{
  "init": "trunc",
  "decay_shape": "pow",
  "dataset": "wikipedia_en"
}
Each number is 500 + 25 x the weight over its row's rms, rounded and kept within 0 to 999. Layers, rows and columns count from 0. Numbers have three digits each. The size before them is the row's rms in percent of the matrix's.

# up: layer 3 MLP up, 384x96, rms 0.141, rows 143-168, columns 48-95
# down: layer 3 MLP down (transposed), 384x96, rms 0.124, rows 143-168, columns 48-95
up143 086:507501458514510543511542502507499520461459465511488507507534459516442516527539468550520473453477519477533466538511539513545508475479468531516515
down143 078:531528464510501546470494480473463536508490501480489517495509514546458480514467487463545472501465496455504452550500501510470490481501513492531483
up144 093:518449506523500525509502486521479520486493511516500459514494479470515497494525509502445504472470518502548521498429488491482545522503481510493490
down144 099:498548483501483559483493515506498487500505494502520502493497487510508523489456452519492471518517512490497503516529509501472491500488527504528524
up145 112:477502461515491492485502454504477496494520512487489508508526515518529471489499481537535477482447483532511446459461455495477523548483471539508498
down145 117:546503521498526516521471474529458452451496446509500541501468499502549502526493492524493532456472499532524530510502465464501470484479480525503488
up146 103:515454481503501484502512459508469468487502487488458530493508502481486532481486490492461503538523548473517447487465520487501543551467469530467519
down146 095:488461427523501481483495533502521551474496515510489495495496545522519431537460503456529504535458512518491504477493512514511501451439539490515520
up147 094:510485519519529512488490485531487526470497510488486537461503472471511493464520487476517513469504511468538514506497523507517495505528492556484537
down147 086:488527514473444478500504483489496471515506515519485474474510540498457530514483500557484475503511479515479461496511482516524547529472513463531464
up148 105:518497492551532478520482495478490482473461465494503521468487523505513555472502512517495505516474530489545500502511494491493526523486475486483521
down148 095:514522459451463524531513505489488542517554470472503469517491474489478483539519498454550476474513484491496448476491498510542522494451496483507499
up149 093:498516459471514455499542506533518492519500464496467471480448522505488480502475520486499485488520478502476462523515492509508494526464513440500537
down149 089:546497513501481517473494551483534520494510531481525498452481476490482509494524508511467525493519446493434486482495513520524481502515550497455482
up150 100:504516489452496486483504514533504478491453507547551482487516502472489524479519514465537522503481528482478500493455482493513540555469524462470490
down150 088:553476516483492505534470524482520498531544474496485519522491520471493520480492528534497492491524492535493468524545457452494544450497488528499535
up151 100:513518532474497466500513528556524502524566564490501462457470484498543480497502525510533498512513494493479528495490466527473466502492516462477494
down151 092:515488486502515525497475486493465495496464450521523511504535526506461532494474473485487463483530497502491466509505487453489521521494509519556554
up152 093:511458521495541507476534480536514508454541521525471488475514518443537481499501499566503480438484507506517482493528500515484472479521489535498517
down152 096:524528494485501520464509503436509532529498489441498503510502461479459532495534516483517486480500472511536462496483467457562506525498481528502472
up153 090:544534488517493493502505503531507484539491533509476475573474527507502471509535536524491509487538497530492530489496515484517485461498458482516457
down153 079:493482503486515520502501514510478511481526476444543508458498511509533490494490500516506514537482509481495487531503545537479493568454578539482552
up154 117:524486475500492494580496496498495471483459498481484517471509479463496538471518509518497527492478503514540479487461500492463532545480515484492512
down154 117:504493517453532475523507498505514465475526537504459478481497450511474477509518540485521524496511445509492450469481502477480498501504540491453512
up155 083:509496514490559539538491539548533517495519561479499521521492521451528522540503485515542530450469490492484498521483538527485462473491491474491485
down155 080:514515500498464468463528480466480473532477470535516456477508523570478471442507500479482465540524524493520501491524443491521527496498497544505502
up156 104:497491524473510496494467511550487481506495457493476511497511506548491503513488498478475536469514478552482512516520480474506516483485486474509507
down156 115:486506521518507501529499456493512503473516511479458505477507525466475507543526522451498500457505511518486479529481462474467537487505451490496526
up157 090:553471483436535510508507520515501504481491488513521512482492483466477468488529476529510520518470503492480502534490498461466519528510507554511490
down157 095:542487488457578484503505509537508490463478504533528503511469472472483463496512464556491489460512467498469539546507480472469566472519514507479486
up158 113:531479495489512507500518491534462504498502515505457483509506531466524478491524493486580493488495478511530479516517480484488500541512487507491502
down158 133:495488487549505459548554509500483499517488485495488516526539426519486477487520468484482514477515463483504498488522482484514498509469529513509477
up159 105:522555493488475496503518516541514481504476512503487470504458510481532519506492487506527507480520474468477482520489494467454478488518510473461528
down159 107:494492503504477498515466506495517505503497501475518507488503498462551497498490521484452484496505502525501543502502505485524478437489451503475500
up160 096:493500475525487532522531517503517478497471478439497508492507493508526461482493494509506473485508491568481529451487447456480482509462483533501500
down160 092:491532527488523488489447498503494484497576534552512505486501491495497522526490497490499526512448516485501475529549535498442507514529555507504518
up161 102:498503487523470541533484535497483516476429466483517494506531486521482467508502483525540486507456535512515517503500498478469507506446466522492507
down161 087:512503514484526499432515466489492496482556534501499479461525503487514510496485522497461519512505469477500496483521514495483494522536562465474515
up162 105:537477500469521484502527479508541550499527465489481503484462476428536523503493523513524506506489481496501463525495495538506469496481479511516533
down162 105:491517499516525475485504490489508528452461472503489501459500500549485503467490515511495497488496479548529463515526479514528516503508452512494493
up163 100:527450498511519481524515526490440449488508478507486486518518521512443552527550535526515519478513496497510526483466465480536517526460505511524508
down163 097:487491507444482521485471529470525504471510516497459499532542555528501468493485491471485452475474509524459509502481542496508440519510490498486505
up164 110:465476495558492521551518486500500494459460478488538557497480518493449483529522478512512512511495490508455500474464459478471501514517489513477491
down164 113:500496476555498499533491482538502481546482511497518548488549511471491466518497475545496487502502523485472487500556474485464490518471441500499497
up165 090:469491515495504432480514478540514487461534562455551477509481454500498470518538499490497486520490455494495503507498493478505516524473529490474489
down165 087:513494446513481534506483489467462516535455429543470532482491516505506484481476520483494505456488509524505473506509501513503495473538464480530502
up166 093:467467507534490558475523452496492550479471451502475503454523475509529514453509488531506488516497514505489519511507488508478454521519469516477509
down166 092:498500496530472481533506493464497471523505522484526514505497433485555493491508527533519502518548526464532501501541551460481466495490532454490488
up167 097:521494509529503490528460524524521505506542474494500479517456485483484494506504518496525500489504516565492496511507502456483455508462504450447485
down167 103:543508472475499493498469513475501491542507500465513481501534526462521494480516495491543517508515510520485516534470489488484570471493437505511518
up168 096:506454462553515463519499487488509478507478517498479505474484498515487468488524502518495481496511513508496469498468458460482541545513498476452487
down168 119:540526494504505468502515510466530495508438534473502471554570473496467445481508494532484492502469501495516475465511455479504532529518516504462473